Weights of a small GPT-style language model, trained from scratch on English Wikipedia.
Size: 3 heads of 32, MLP 384 squared ReLU.
Architecture: RMSNorm before each block, rotary positions, normalized queries and keys, some layers without attention, gated attention, value embeddings, hashed n-gram embeddings.
Training: a variant of Adam for these matrices, 129M tokens, 3928 steps.
Each number is 50 + 12 x the weight over its row's rms, rounded and kept within 0 to 99. Layers, rows and columns count from 0. The size before them is the row's rms in percent of the matrix's.

# layer 2 attention query, 96x96, rms 0.124, rows 0-31, columns 0-95
082:74 67 56 51 51 54 58 43 81 46 51 59 62 61 40 49 44 48 61 27 62 66 53 32 49 50 45 48 61 44 39 56 47 40 37 48 52 37 39 49 43 54 46 45 35 49 30 73 76 55 56 52 32 35 60 69 75 53 52 59 23 44 49 49 66 47 58 65 38 52 41 48 61 52 48 58 38 50 50 61 61 63 39 91 43 37 52 62 37 47 46 46 51 56 37 30
081:56 62 42 41 62 36 73 33 51 59 51 46 48 53 53 68 58 53 72 51 47 57 57 44 59 44 48 64 64 77 39 43 24 59 38 42 26 49 59 33 50 41 50 58 53 64 43 67 63 72 38 77 40 43 42 50 53 48 48 60 51 67 39 24 53 36 47 55 74 58 41 64 58 47 40 33 42 66 47 43 72 59 38 63 51 43 60 60 44 36 58 49 50 39 34 28
096:29 26 50 64 54 68 34 39 59 51 40 48 42 55 53 41 37 53 49 53 35 35 57 51 68 63 65 40 39 53 63 48 59 42 64 38 52 63 71 72 42 53 60 59 63 56 50 33 39 48 66 46 77 38 59 49 53 49 38 63 69 53 48 33 43 60 49 41 56 47 50 47 40 66 63 48 59 52 61 50 53 33 56 09 60 61 56 30 65 51 60 68 67 38 51 64
111:73 63 50 44 34 66 54 41 54 57 67 57 58 65 35 48 50 36 45 53 66 67 75 53 44 39 41 50 63 29 27 44 53 51 47 56 50 38 49 45 64 35 55 53 55 71 28 59 61 35 40 59 36 59 43 52 70 75 44 57 33 55 66 59 39 35 38 48 50 41 42 39 57 31 56 69 41 46 47 50 55 52 58 84 43 31 39 65 40 46 34 47 44 56 58 43
104:65 58 54 64 47 51 67 29 70 46 64 54 58 61 33 31 48 32 54 48 61 55 62 70 49 37 47 52 48 38 37 45 46 51 36 51 38 66 37 39 56 40 42 45 56 57 31 75 63 58 59 67 38 61 51 45 77 70 45 46 34 54 67 47 43 37 45 65 28 40 50 31 65 52 53 69 51 57 41 57 61 45 51 74 48 40 44 70 28 44 33 35 42 60 56 44
083:56 75 70 43 55 41 69 33 42 59 68 57 45 62 61 52 60 53 62 46 60 64 51 61 35 42 31 49 38 49 39 53 54 64 42 37 44 59 68 31 59 40 38 46 42 69 36 74 73 46 35 58 37 62 33 63 55 53 49 70 34 51 55 54 48 35 45 43 59 50 29 30 69 50 37 54 46 59 48 47 71 48 70 69 49 31 48 61 62 31 37 43 48 55 46 41
098:42 40 41 39 47 49 46 61 30 45 41 36 38 34 68 81 66 69 40 58 53 35 40 45 71 53 65 28 57 63 60 64 42 55 69 53 54 56 61 50 45 73 55 48 44 53 49 50 34 47 51 41 62 53 68 50 39 26 64 40 74 59 45 56 62 70 45 53 72 70 38 47 40 53 58 30 47 40 51 53 45 69 39 43 55 54 46 31 71 62 67 53 42 40 41 59
101:29 35 52 41 61 50 36 58 29 63 34 42 63 39 61 77 51 52 48 60 28 40 30 54 54 48 76 44 49 58 52 56 55 72 62 68 39 53 60 47 64 58 57 46 56 58 61 48 37 47 33 51 61 58 65 44 34 59 55 51 49 52 48 54 40 68 51 41 57 79 57 51 47 67 51 39 45 58 54 71 39 51 47 29 53 73 47 27 58 49 56 45 76 27 58 62
114:44 60 41 35 38 55 36 66 31 46 39 41 32 24 52 69 57 65 44 58 44 49 37 34 61 70 73 32 49 71 58 62 64 63 62 35 58 41 75 69 54 65 57 54 51 30 58 45 43 41 46 57 67 38 46 35 31 35 53 55 60 43 40 34 64 67 49 50 62 62 43 45 36 48 63 31 41 44 58 59 53 63 35 45 56 41 51 36 56 62 62 40 49 46 47 65
079:50 71 48 37 54 48 56 45 49 75 50 32 57 46 46 87 49 48 62 51 47 42 36 62 51 46 49 40 40 72 50 51 40 58 34 60 57 58 61 57 42 50 40 52 38 38 48 49 46 38 55 56 60 66 54 39 27 45 62 30 33 55 45 22 53 52 52 40 33 62 61 79 42 37 75 47 32 52 59 59 38 46 29 62 64 49 45 44 57 53 51 39 48 70 31 28
075:52 65 59 72 52 61 67 26 62 60 70 41 77 74 51 49 36 30 43 45 41 47 67 66 39 28 37 65 56 27 40 46 48 37 31 54 46 44 38 50 40 40 54 54 59 52 45 54 49 36 61 53 34 42 49 55 59 44 45 40 48 58 47 44 14 51 47 51 27 42 54 69 60 40 49 68 38 48 43 44 42 62 50 73 59 53 57 59 48 43 49 53 57 70 56 34
106:62 69 66 53 68 50 61 30 64 50 42 59 68 85 54 32 50 47 48 44 53 64 63 58 36 34 28 72 55 27 38 33 40 39 32 57 43 62 36 39 69 41 43 42 53 65 49 47 61 52 48 49 42 57 50 61 68 73 44 56 39 49 65 62 41 41 35 46 57 55 44 52 55 55 38 76 49 60 37 50 50 27 66 60 37 52 38 66 54 54 39 45 56 42 49 53
233:59 65 63 51 59 54 72 36 64 55 62 55 47 76 46 35 47 48 52 41 52 65 70 54 37 31 26 69 46 34 34 48 43 47 38 56 35 57 32 39 56 35 40 39 42 67 46 50 62 55 52 51 42 52 54 68 67 61 42 67 28 41 64 60 62 33 33 43 59 49 55 43 56 36 36 79 57 59 34 36 50 42 62 63 35 51 34 69 48 41 40 60 40 58 47 51
067:45 41 38 33 31 38 39 45 44 43 52 72 61 39 49 52 70 66 37 58 55 44 55 74 54 45 50 48 53 35 53 44 41 55 56 62 56 46 73 45 61 52 42 41 43 53 36 55 41 76 32 55 93 43 71 47 38 46 51 33 59 53 53 75 61 56 61 47 47 45 47 47 47 55 51 62 48 46 64 51 61 52 70 57 38 76 56 57 55 73 48 55 57 45 81 63
082:52 50 53 41 43 42 45 47 63 47 62 71 29 39 58 46 70 61 56 51 50 60 40 47 41 45 38 45 48 69 41 38 38 57 57 69 38 74 51 48 57 42 29 41 27 55 53 54 55 76 46 64 67 40 73 61 47 55 33 69 33 41 63 49 84 44 46 37 63 63 56 46 46 39 34 49 54 62 46 39 58 41 61 40 26 55 33 51 49 60 35 69 56 52 31 51
092:32 59 46 44 42 40 45 55 56 31 49 43 23 21 81 48 73 73 62 26 59 51 48 30 56 58 54 41 26 59 58 51 52 69 66 50 48 54 53 64 31 42 50 71 32 39 52 43 49 63 53 55 62 51 63 52 37 53 51 80 33 43 51 41 53 50 46 50 61 66 55 49 55 46 33 40 63 42 46 41 48 51 59 51 48 42 43 55 50 37 57 71 58 57 34 33
075:46 60 48 44 35 44 50 51 46 55 61 45 66 35 61 57 68 45 66 36 50 29 44 51 54 50 55 32 40 50 55 44 56 75 50 38 63 46 62 61 45 36 58 68 58 39 45 66 40 44 56 72 45 55 38 28 48 51 68 29 46 59 39 17 32 57 73 53 28 37 55 68 58 51 58 50 53 30 53 47 29 45 43 71 63 35 72 49 51 51 58 48 72 57 60 48
099:59 32 51 42 53 37 68 44 44 47 55 56 65 67 35 50 55 38 46 60 53 51 60 85 37 21 27 64 53 25 43 49 27 48 45 51 40 35 55 45 71 44 44 24 53 78 53 51 48 69 39 36 53 49 57 55 51 34 52 36 53 57 60 70 57 51 35 47 53 42 52 51 40 42 49 71 43 60 50 36 42 53 65 49 47 71 49 51 58 50 44 48 45 48 78 69
098:56 37 53 48 64 41 67 48 32 58 51 46 65 71 24 65 39 32 53 66 44 48 56 78 47 20 42 68 49 37 49 56 53 33 37 40 55 38 50 31 65 56 44 29 71 65 50 50 46 46 35 39 43 56 46 41 46 38 59 20 64 75 56 66 46 44 41 65 54 38 54 54 49 43 65 64 40 56 38 60 48 57 45 58 57 52 50 65 55 52 48 41 36 55 66 64
092:56 56 54 42 56 55 49 47 57 51 52 70 29 56 47 43 61 56 41 64 51 66 52 50 38 51 39 61 58 58 38 44 42 44 49 67 27 74 39 37 64 48 38 41 33 58 45 48 67 69 42 54 53 39 65 68 56 61 33 76 45 33 63 70 78 40 32 32 72 60 53 41 45 43 39 55 53 65 48 44 63 43 55 36 26 57 21 55 55 58 41 61 38 45 38 51
086:54 38 51 43 49 54 52 62 46 52 38 34 69 53 43 56 49 33 38 62 58 33 35 67 57 49 57 48 64 42 53 51 63 55 55 43 64 29 69 59 59 59 65 47 70 54 51 55 36 36 45 42 42 68 34 25 47 37 59 25 63 59 28 42 34 66 63 59 32 38 43 63 43 69 64 45 38 49 67 53 41 45 43 53 61 52 70 29 51 51 51 25 55 37 72 62
068:54 41 50 48 50 54 64 61 39 54 46 29 75 63 41 53 42 33 56 54 51 34 48 69 54 40 53 53 60 36 52 54 64 56 48 35 59 28 57 53 62 49 65 55 68 52 49 52 40 32 46 40 35 61 35 27 55 43 69 20 62 63 35 46 27 58 54 64 36 31 46 61 43 50 62 60 37 47 59 53 40 51 41 63 65 58 71 40 48 49 52 29 55 45 80 69
076:46 47 41 45 27 38 54 41 46 35 64 53 62 43 49 68 55 55 53 55 46 55 50 63 37 34 46 47 23 37 44 38 43 49 30 63 39 64 61 54 42 50 49 44 44 70 34 52 61 76 40 77 70 33 67 50 58 52 48 26 53 61 50 65 54 59 50 36 50 58 49 54 75 64 52 57 37 53 42 42 65 65 60 61 53 55 50 76 61 65 31 70 41 64 66 43
088:59 29 60 55 24 43 37 37 35 47 41 49 73 46 50 59 53 52 28 52 34 38 17 48 58 46 45 54 65 50 57 28 38 55 49 61 59 43 57 55 63 55 47 42 44 40 58 57 56 74 37 56 68 36 81 50 44 45 42 32 58 47 38 63 56 63 53 52 39 50 60 55 39 57 49 56 29 57 61 55 60 56 67 53 47 56 59 43 54 85 33 55 62 35 57 36
105:32 60 46 57 46 66 44 49 59 49 58 47 42 39 56 60 47 67 55 31 53 54 53 31 51 69 67 45 31 53 56 41 56 54 47 53 38 59 49 63 27 49 46 59 18 32 36 60 53 43 52 63 65 38 57 68 51 48 39 60 44 41 54 38 47 43 49 53 44 63 40 20 63 39 46 43 63 33 45 55 71 71 37 56 61 19 41 66 23 50 51 50 43 57 30 37
116:50 56 48 51 68 60 73 57 41 57 61 34 45 66 36 59 40 48 53 44 56 69 77 63 49 30 54 59 24 30 47 64 72 50 39 35 39 37 38 55 44 49 54 42 52 66 47 50 55 36 42 40 55 62 31 50 49 44 61 54 49 64 67 54 37 43 32 68 53 53 35 30 56 35 56 62 53 44 40 53 48 65 38 62 64 34 41 72 37 35 48 44 31 79 54 59
103:47 46 39 55 65 47 57 58 41 52 53 52 43 70 32 49 40 47 54 57 54 72 83 59 44 30 46 55 38 40 36 65 42 30 40 45 33 49 38 33 52 51 45 38 62 68 54 38 61 45 55 37 53 47 37 67 64 49 46 51 48 57 74 72 67 34 25 42 64 48 39 40 54 49 48 62 54 60 44 44 57 53 53 32 52 67 39 55 53 27 46 56 18 62 63 71
096:64 73 52 49 35 44 62 41 50 45 54 63 57 41 55 51 81 63 53 28 49 54 57 49 59 42 37 37 41 45 38 46 46 65 51 52 51 56 45 51 58 37 22 40 35 47 41 62 52 73 27 64 58 48 82 41 49 53 50 68 29 55 59 53 64 39 42 55 69 56 60 49 49 46 42 59 63 45 42 49 66 44 73 84 41 44 45 64 54 59 46 75 51 56 39 37
081:56 50 43 35 55 33 65 51 47 50 40 58 36 55 50 43 81 48 63 47 66 47 61 72 61 22 36 55 45 38 44 61 51 63 55 41 56 32 37 31 66 43 49 46 78 62 60 47 44 48 43 41 25 63 39 38 43 45 65 49 47 67 60 52 52 47 49 61 65 36 52 67 34 50 51 69 52 51 49 47 26 47 66 59 50 73 49 51 62 30 55 60 56 56 62 79
110:42 60 46 51 44 42 45 34 70 50 62 77 61 34 58 40 74 52 74 34 52 36 41 50 44 56 45 24 50 62 52 45 33 70 55 44 63 64 57 38 51 35 44 68 54 39 50 66 41 58 50 70 39 58 54 35 48 62 54 41 41 53 45 23 54 57 81 46 37 51 59 62 48 47 58 50 72 47 59 51 39 33 55 60 48 52 67 46 37 56 53 58 83 43 54 50
065:28 42 40 49 32 46 31 51 56 43 63 53 36 42 52 63 62 50 74 51 56 64 52 57 42 32 67 39 13 42 46 48 45 52 43 65 20 65 60 58 31 54 59 58 41 68 42 46 52 68 60 66 74 40 49 65 59 46 39 40 51 51 59 48 47 60 54 25 60 46 39 54 83 53 40 45 42 54 46 40 51 67 53 28 51 45 46 60 61 42 41 53 45 59 61 58
085:42 54 45 53 46 49 50 50 45 50 57 27 65 38 56 54 42 48 65 27 45 42 50 46 56 51 60 37 34 44 64 55 63 60 49 36 75 35 62 65 34 43 61 70 60 37 52 51 40 37 67 58 46 56 33 29 42 49 67 33 47 55 35 22 27 57 73 66 29 42 52 63 61 48 63 41 52 30 50 56 36 50 43 60 71 40 77 53 45 47 60 48 65 60 56 42
# layer 2 attention key, 96x96, rms 0.123, rows 0-31, columns 0-95
091:75 68 45 77 46 40 86 41 72 45 49 52 38 48 45 67 46 49 54 37 55 36 56 49 55 41 54 73 29 33 56 46 51 75 50 52 46 56 71 42 40 47 43 41 64 57 47 47 54 54 43 64 57 68 50 65 61 56 66 40 30 61 59 36 64 50 53 36 67 67 58 45 67 39 53 52 49 60 36 49 55 28 59 61 60 34 46 52 58 42 45 30 34 59 62 50
098:62 68 44 57 42 32 77 65 69 27 57 45 52 49 53 76 54 43 61 29 55 51 69 49 55 32 45 71 35 43 63 56 34 59 41 70 62 44 60 59 37 55 40 44 44 54 41 57 68 62 51 56 43 74 55 57 41 65 57 47 29 58 56 42 74 52 54 48 49 58 52 56 67 50 42 45 56 59 31 51 44 43 68 54 59 43 51 74 77 61 46 56 33 40 55 62
096:62 32 52 48 37 54 32 61 51 62 40 62 45 41 36 40 46 35 44 69 43 52 37 69 52 72 44 48 62 62 38 56 72 34 46 35 60 56 38 38 44 48 59 64 67 55 62 56 37 39 58 32 65 67 29 51 60 65 40 44 72 38 34 59 41 62 61 44 34 29 35 58 33 60 51 55 54 36 56 45 53 31 55 51 46 63 27 40 33 41 43 65 43 37 63 50
096:45 56 48 62 61 30 84 49 39 51 55 35 50 62 51 67 66 58 60 36 57 47 47 33 30 31 60 60 26 32 67 64 44 54 42 79 50 47 41 62 52 49 24 46 47 55 53 23 58 63 46 57 54 54 57 56 44 49 60 40 22 56 39 46 66 48 56 44 48 56 44 45 57 32 50 46 58 63 43 37 43 45 58 62 57 33 67 54 51 66 58 45 51 69 27 38
111:36 63 57 59 72 55 76 30 44 41 65 34 54 54 69 50 50 63 54 35 55 44 53 32 42 33 33 68 48 42 53 44 40 47 48 61 39 40 47 64 45 42 22 37 52 51 48 60 64 63 34 72 48 48 72 58 39 32 49 50 27 58 53 44 49 52 61 57 59 56 60 51 50 48 28 42 67 46 20 43 48 63 46 69 64 46 59 59 64 44 51 46 49 59 23 34
130:52 61 39 47 52 54 74 43 38 35 56 51 49 53 53 71 47 59 57 29 65 49 68 31 46 52 61 43 48 39 59 67 26 68 56 58 52 37 50 67 32 49 35 43 25 60 50 24 57 62 46 64 35 36 71 47 61 48 60 50 31 55 53 41 71 58 41 67 68 71 53 61 68 33 48 53 47 49 42 43 49 78 55 57 64 33 64 50 64 61 55 49 40 55 46 54
107:46 33 49 41 39 54 44 62 54 42 45 45 65 51 39 40 44 38 54 49 28 46 34 67 53 73 54 43 47 55 44 57 58 18 56 30 56 62 44 48 70 50 52 63 64 36 77 54 38 46 60 29 60 56 34 38 32 66 47 43 46 38 32 68 37 58 57 38 37 37 39 68 46 69 62 49 59 54 64 44 40 25 59 41 50 57 37 46 29 49 48 58 69 37 60 61
106:46 35 60 62 51 46 32 61 60 58 40 48 52 50 35 31 41 35 50 68 33 45 46 63 47 73 38 57 34 57 39 33 76 32 37 53 55 50 41 49 44 46 58 49 70 51 38 59 44 44 71 33 60 53 24 46 58 39 42 57 67 35 30 53 28 38 43 47 21 28 39 48 29 59 56 54 43 48 70 50 49 38 57 52 39 59 54 46 26 54 51 46 65 39 57 42
140:49 32 49 66 42 45 35 54 60 59 52 54 61 42 44 44 47 39 51 65 38 44 42 54 55 63 54 43 51 58 49 42 61 27 48 56 56 55 55 38 56 54 62 59 71 50 64 51 25 30 64 21 62 68 30 52 46 40 50 44 66 46 21 61 27 64 58 32 22 36 36 66 39 66 46 48 43 42 69 54 45 37 50 29 50 64 50 45 42 48 51 52 52 39 77 55
088:55 44 50 75 52 39 44 42 59 27 58 46 64 44 28 34 33 29 50 71 47 45 42 70 40 53 38 45 32 52 45 50 57 25 33 43 78 57 55 66 44 48 59 40 44 55 40 42 40 49 66 48 70 68 40 48 63 38 37 56 68 53 47 49 49 43 48 58 26 35 55 54 42 64 73 60 43 48 65 58 47 66 73 60 34 52 53 41 56 47 41 32 69 44 54 55
091:43 46 46 40 55 56 72 45 45 49 67 46 50 61 49 43 59 51 38 41 58 56 38 47 34 68 44 66 58 43 46 42 43 55 44 54 52 65 30 74 42 77 22 23 51 71 52 48 64 60 37 57 40 37 56 41 35 56 49 39 48 62 75 42 65 41 60 68 54 59 56 42 64 48 45 66 55 53 45 48 46 62 47 74 48 40 41 42 34 60 49 46 46 58 14 28
121:48 57 52 35 59 70 77 39 45 68 69 47 39 69 62 58 47 66 58 34 63 57 70 41 58 28 45 43 51 38 47 54 37 66 53 58 18 41 42 43 54 38 42 32 29 57 50 51 67 60 41 65 44 31 65 60 48 56 65 48 29 50 66 48 64 35 39 60 67 51 54 31 58 38 50 51 58 54 37 28 47 60 49 50 52 35 62 66 61 47 53 54 45 68 40 49
086:56 55 62 58 63 54 55 43 57 68 60 58 38 61 60 46 36 48 75 47 59 54 64 45 39 31 20 32 57 54 42 57 29 53 57 53 32 53 53 22 78 14 54 48 45 53 53 54 58 51 33 40 44 57 68 63 54 26 57 59 46 36 58 60 52 44 39 54 73 43 48 30 43 46 46 56 58 75 46 44 56 47 39 56 32 46 63 70 48 48 51 64 47 55 41 60
147:57 37 53 55 35 45 46 65 45 58 55 46 64 55 29 47 54 35 34 66 35 41 37 62 50 61 47 55 45 56 36 40 61 37 42 42 64 50 57 60 44 57 66 55 64 44 59 35 34 51 62 33 63 72 39 51 57 54 33 43 66 29 35 60 43 50 51 20 32 31 52 69 23 58 60 65 34 43 65 54 42 51 71 35 35 65 51 43 58 38 42 47 50 37 74 54
085:58 43 66 44 48 55 36 58 40 55 44 54 64 48 39 55 36 36 37 55 30 47 36 53 61 62 57 45 35 66 40 54 70 33 49 36 56 49 69 50 42 73 67 56 62 31 51 45 32 57 55 45 56 45 37 39 53 50 34 51 61 46 31 50 45 68 45 28 40 45 46 69 34 72 63 51 30 51 67 70 39 41 38 35 33 55 46 30 68 43 43 40 57 32 75 55
091:52 51 71 68 58 40 50 76 69 50 45 51 48 52 55 31 53 32 59 59 34 24 46 56 54 60 43 51 28 66 41 74 62 36 52 34 61 37 60 57 47 64 59 62 66 45 49 68 59 34 69 33 56 62 43 44 50 37 50 63 67 45 37 48 39 46 40 26 59 33 30 57 39 55 60 47 26 51 46 72 31 45 48 54 35 49 49 45 33 49 50 45 58 46 63 62
061:38 56 43 47 41 62 45 39 46 53 46 39 32 42 66 50 75 63 41 25 50 55 52 51 65 43 69 27 41 35 57 48 48 48 81 55 53 74 56 57 47 54 42 54 44 37 54 64 65 40 52 75 47 39 59 52 38 46 72 44 42 57 76 46 47 71 56 53 37 53 65 45 75 45 47 55 42 55 37 46 42 60 60 51 73 35 70 68 62 56 58 41 62 70 56 47
085:48 38 46 21 26 60 39 70 36 64 47 36 59 50 33 56 61 45 38 51 51 55 36 58 69 55 52 36 51 38 44 44 66 42 46 46 55 53 62 61 52 63 67 40 59 45 56 36 42 61 45 45 45 54 40 50 52 60 47 43 55 15 37 68 54 55 57 38 30 26 55 58 28 63 61 78 45 53 60 55 48 39 65 29 42 61 45 47 53 39 43 48 38 38 80 52
068:34 42 42 43 31 63 48 36 41 58 40 41 55 59 33 59 56 57 38 53 52 82 49 60 52 52 54 43 78 28 55 33 61 47 42 48 51 50 39 48 52 38 80 44 37 60 56 39 25 62 52 48 54 58 50 69 36 55 53 34 35 35 49 53 50 28 51 60 34 48 84 53 36 51 47 71 67 58 65 37 67 36 63 41 56 56 41 52 63 41 44 54 54 51 58 37
107:58 43 67 47 56 42 38 62 52 58 47 60 69 45 36 41 35 30 34 66 34 47 35 58 47 62 44 66 41 64 41 46 68 39 36 46 52 50 50 47 42 58 67 56 70 38 44 49 30 53 57 30 66 51 40 44 49 55 26 51 70 38 28 53 45 51 50 28 45 40 43 66 17 63 55 47 45 42 67 61 53 41 39 36 45 66 44 26 48 33 46 41 58 33 65 56
086:36 46 30 38 35 55 41 39 33 43 52 49 39 38 58 60 69 74 37 38 71 55 57 40 67 36 66 36 70 37 61 44 40 67 60 64 40 60 59 47 50 53 41 39 45 52 40 59 56 55 24 80 36 40 44 50 52 54 68 41 36 58 72 43 62 58 61 70 42 59 60 31 73 42 53 54 64 49 40 48 55 68 46 50 57 47 53 66 58 60 58 58 36 58 47 35
063:40 39 31 44 31 52 39 46 42 44 52 40 44 40 42 53 74 60 33 39 71 59 55 51 60 36 58 32 62 28 63 39 39 57 59 67 51 69 45 55 50 48 43 39 42 53 55 54 59 56 28 69 36 45 51 62 55 43 67 37 29 42 79 42 58 58 70 69 39 44 76 39 64 40 50 56 66 53 44 44 50 61 62 59 61 42 62 71 63 58 49 62 38 59 44 31
081:38 57 56 45 75 64 66 25 48 49 46 47 50 72 42 47 41 56 35 51 36 55 40 55 60 50 73 32 52 44 50 45 62 46 61 45 49 42 43 43 54 50 74 68 44 57 63 26 45 58 71 46 67 32 41 59 48 53 44 63 54 43 32 59 28 44 34 45 37 40 50 55 23 56 48 54 37 46 59 45 47 41 61 21 42 46 31 41 55 40 56 40 84 53 57 39
084:53 58 30 17 51 54 61 44 40 32 37 54 46 54 46 59 45 63 23 49 39 42 52 44 64 48 89 43 42 59 51 43 57 57 58 62 47 24 64 59 35 72 43 46 41 62 48 23 59 51 63 64 46 21 40 52 47 61 48 38 47 41 46 37 46 50 59 37 34 47 56 54 45 58 44 44 52 42 55 47 45 43 60 34 68 54 38 30 59 49 63 47 47 63 69 67
097:60 41 50 77 63 54 60 53 66 22 50 60 44 76 52 43 08 48 61 49 42 35 61 52 37 61 37 63 40 63 48 74 47 62 44 54 56 49 30 47 48 39 50 52 50 58 68 58 69 46 56 41 45 50 58 48 55 21 48 61 61 51 33 63 35 57 26 50 68 56 43 56 57 43 36 47 42 41 42 35 47 58 44 74 42 51 51 55 36 64 44 43 61 53 35 45
102:54 39 60 70 75 59 57 51 68 54 62 57 45 66 41 42 51 39 64 49 67 58 54 66 35 54 25 46 66 41 47 55 47 47 41 51 53 63 29 43 65 17 67 44 54 63 49 66 43 50 51 30 54 63 56 64 48 21 54 57 51 39 56 79 30 34 38 66 56 38 58 49 34 45 41 67 52 58 58 35 52 45 53 69 39 52 53 64 45 40 41 48 56 51 36 39
086:50 51 65 50 69 54 52 49 52 75 55 37 62 62 35 39 50 39 56 62 47 58 45 62 30 50 21 56 62 43 43 35 52 43 20 33 53 57 44 38 55 41 70 48 61 54 49 45 21 62 45 27 65 65 44 55 53 53 35 62 56 35 26 68 51 48 46 53 48 47 52 48 24 41 50 56 60 52 62 52 67 32 37 46 24 54 42 52 38 40 36 51 48 28 47 38
091:52 54 56 38 41 44 61 68 47 59 44 51 58 53 49 51 54 44 50 49 43 41 49 55 54 56 68 41 52 51 53 54 66 39 53 39 56 27 74 68 47 65 69 74 44 50 45 48 42 57 84 41 63 57 35 64 52 53 50 44 47 22 41 55 44 32 41 14 39 26 42 65 47 58 56 61 31 49 53 47 29 44 50 27 51 55 46 46 41 38 42 35 46 50 78 67
074:41 56 52 43 25 50 31 65 47 84 53 34 52 39 46 44 71 54 52 49 49 63 45 55 48 50 45 34 52 32 50 46 61 35 49 44 50 56 70 57 57 55 71 42 65 42 43 62 30 55 43 42 46 65 38 65 34 63 59 43 49 41 70 52 54 38 55 30 40 30 70 42 39 50 79 61 61 71 53 63 55 31 45 45 47 56 56 67 54 39 36 48 39 45 77 49
090:50 53 45 31 24 53 51 56 31 63 33 36 41 42 56 61 59 51 49 41 45 56 40 50 71 51 67 40 41 42 63 48 58 38 67 56 58 53 85 79 38 71 47 46 40 37 52 62 56 60 45 74 51 48 50 43 42 56 58 32 37 63 65 41 60 69 49 35 27 43 54 49 69 55 53 47 28 49 39 47 34 55 59 45 66 45 60 48 75 52 51 41 62 43 67 56
072:43 58 59 57 82 77 59 20 45 55 60 48 44 81 52 38 34 55 50 54 31 48 35 44 45 49 55 38 52 49 40 40 65 49 44 48 40 54 48 24 64 54 62 57 56 57 57 42 46 48 44 56 54 51 56 41 50 34 49 75 63 55 32 59 32 69 34 50 53 59 32 47 22 45 48 42 48 46 53 41 53 30 37 32 43 36 31 56 45 64 50 56 72 43 52 35
082:45 53 37 58 55 57 56 38 58 41 48 43 25 57 72 53 64 60 66 35 67 53 59 42 51 34 57 27 52 43 56 58 30 62 68 54 55 53 43 49 56 36 29 47 29 55 59 55 71 40 48 68 36 41 63 49 47 42 70 50 36 65 71 42 45 52 48 73 50 58 59 35 73 42 39 50 52 59 31 41 42 61 65 66 53 35 61 67 56 60 60 57 55 72 29 41
# layer 2 attention value, 96x96, rms 0.118, rows 0-4, columns 0-95
098:57 40 55 50 59 48 45 67 52 57 47 59 52 49 42 39 42 29 40 73 35 35 46 74 49 54 45 45 44 54 53 44 57 27 47 31 73 47 39 46 42 60 86 50 56 50 40 41 46 46 63 27 59 66 33 42 58 47 41 41 69 42 43 56 42 46 51 34 36 31 44 75 36 59 67 51 28 42 67 66 39 46 56 44 51 72 61 42 54 51 55 29 52 32 64 57
100:47 53 37 50 42 59 33 55 36 41 45 42 44 54 43 51 26 31 55 47 64 46 54 59 41 31 45 55 49 44 53 79 55 52 37 17 65 31 43 65 50 58 59 49 36 41 46 43 82 61 72 65 57 48 57 69 51 48 49 41 45 58 45 44 47 57 49 61 38 47 44 60 44 51 73 51 54 78 32 46 55 75 49 50 63 62 58 68 38 66 46 35 27 43 47 41
104:65 65 38 51 39 27 73 44 56 37 58 50 63 51 58 58 50 61 51 40 68 49 55 37 48 45 51 46 54 52 46 50 27 60 50 51 37 48 38 53 44 51 17 43 24 47 44 45 64 67 43 71 24 24 48 44 54 48 52 38 29 60 74 46 73 46 57 56 78 68 64 46 73 51 50 55 57 66 50 44 48 53 50 60 58 61 49 53 55 53 46 35 41 49 31 36
089:43 53 38 54 59 49 47 75 71 57 49 43 27 55 67 28 33 41 62 67 78 55 65 68 40 41 42 59 62 46 58 73 57 28 39 51 53 25 51 52 52 52 62 56 66 60 35 71 50 54 55 58 40 60 55 58 52 49 58 45 33 57 36 51 50 46 54 44 63 51 59 55 49 29 41 37 49 60 40 51 68 62 43 54 57 30 65 45 48 50 45 39 35 67 50 17
089:55 35 61 58 45 54 49 65 69 50 62 55 48 49 53 48 45 49 48 76 43 36 37 64 48 66 44 47 48 69 58 45 63 05 44 45 74 58 47 56 40 45 68 52 66 51 43 43 28 43 50 29 73 59 56 55 63 49 36 54 63 35 34 67 41 40 54 26 28 37 56 56 33 47 45 38 38 32 68 60 56 48 43 50 47 56 57 45 28 60 56 46 49 53 41 50
# layer 2 attention output (transposed), 96x96, rms 0.127, rows 0-3, columns 0-95
096:55 65 54 67 50 60 73 46 51 81 63 28 76 64 23 50 17 36 51 36 57 59 56 41 42 55 50 39 49 44 50 45 58 41 45 43 45 44 39 65 33 55 45 66 52 56 42 65 52 37 55 67 42 64 44 39 52 44 59 28 60 65 45 36 31 54 76 63 38 43 42 41 62 47 50 43 50 47 49 53 51 47 46 48 59 45 77 53 42 35 35 53 42 53 54 25
097:46 48 42 45 55 41 63 56 37 52 42 40 49 54 49 41 33 58 41 58 45 32 49 71 41 49 46 66 54 15 55 40 52 49 69 52 36 32 30 42 44 54 56 46 35 45 65 46 35 52 39 60 59 50 47 43 53 69 76 39 60 59 61 43 31 35 61 44 44 61 51 45 55 61 39 53 58 25 66 49 53 47 69 10 52 39 53 32 51 39 51 56 62 43 74 28
112:53 40 42 55 47 46 31 56 56 35 19 60 12 29 57 57 45 49 57 55 44 43 53 52 44 32 58 47 43 30 40 63 45 64 51 44 66 57 54 58 54 40 57 53 59 72 56 37 39 42 64 44 60 43 58 50 37 39 66 55 41 55 42 53 47 83 43 45 49 48 47 44 53 23 41 76 47 30 51 66 60 63 73 40 47 57 45 54 44 66 52 45 62 55 74 59
094:41 31 66 40 58 72 56 45 30 45 49 26 33 37 34 63 45 55 52 48 45 52 62 38 56 66 48 46 59 38 35 51 31 63 72 46 35 41 40 46 47 47 51 44 46 44 63 46 54 53 47 43 62 38 24 38 61 64 48 34 60 74 64 68 58 47 40 58 34 56 60 50 62 59 60 68 67 55 50 40 59 38 65 31 67 74 45 69 63 36 66 55 52 56 69 48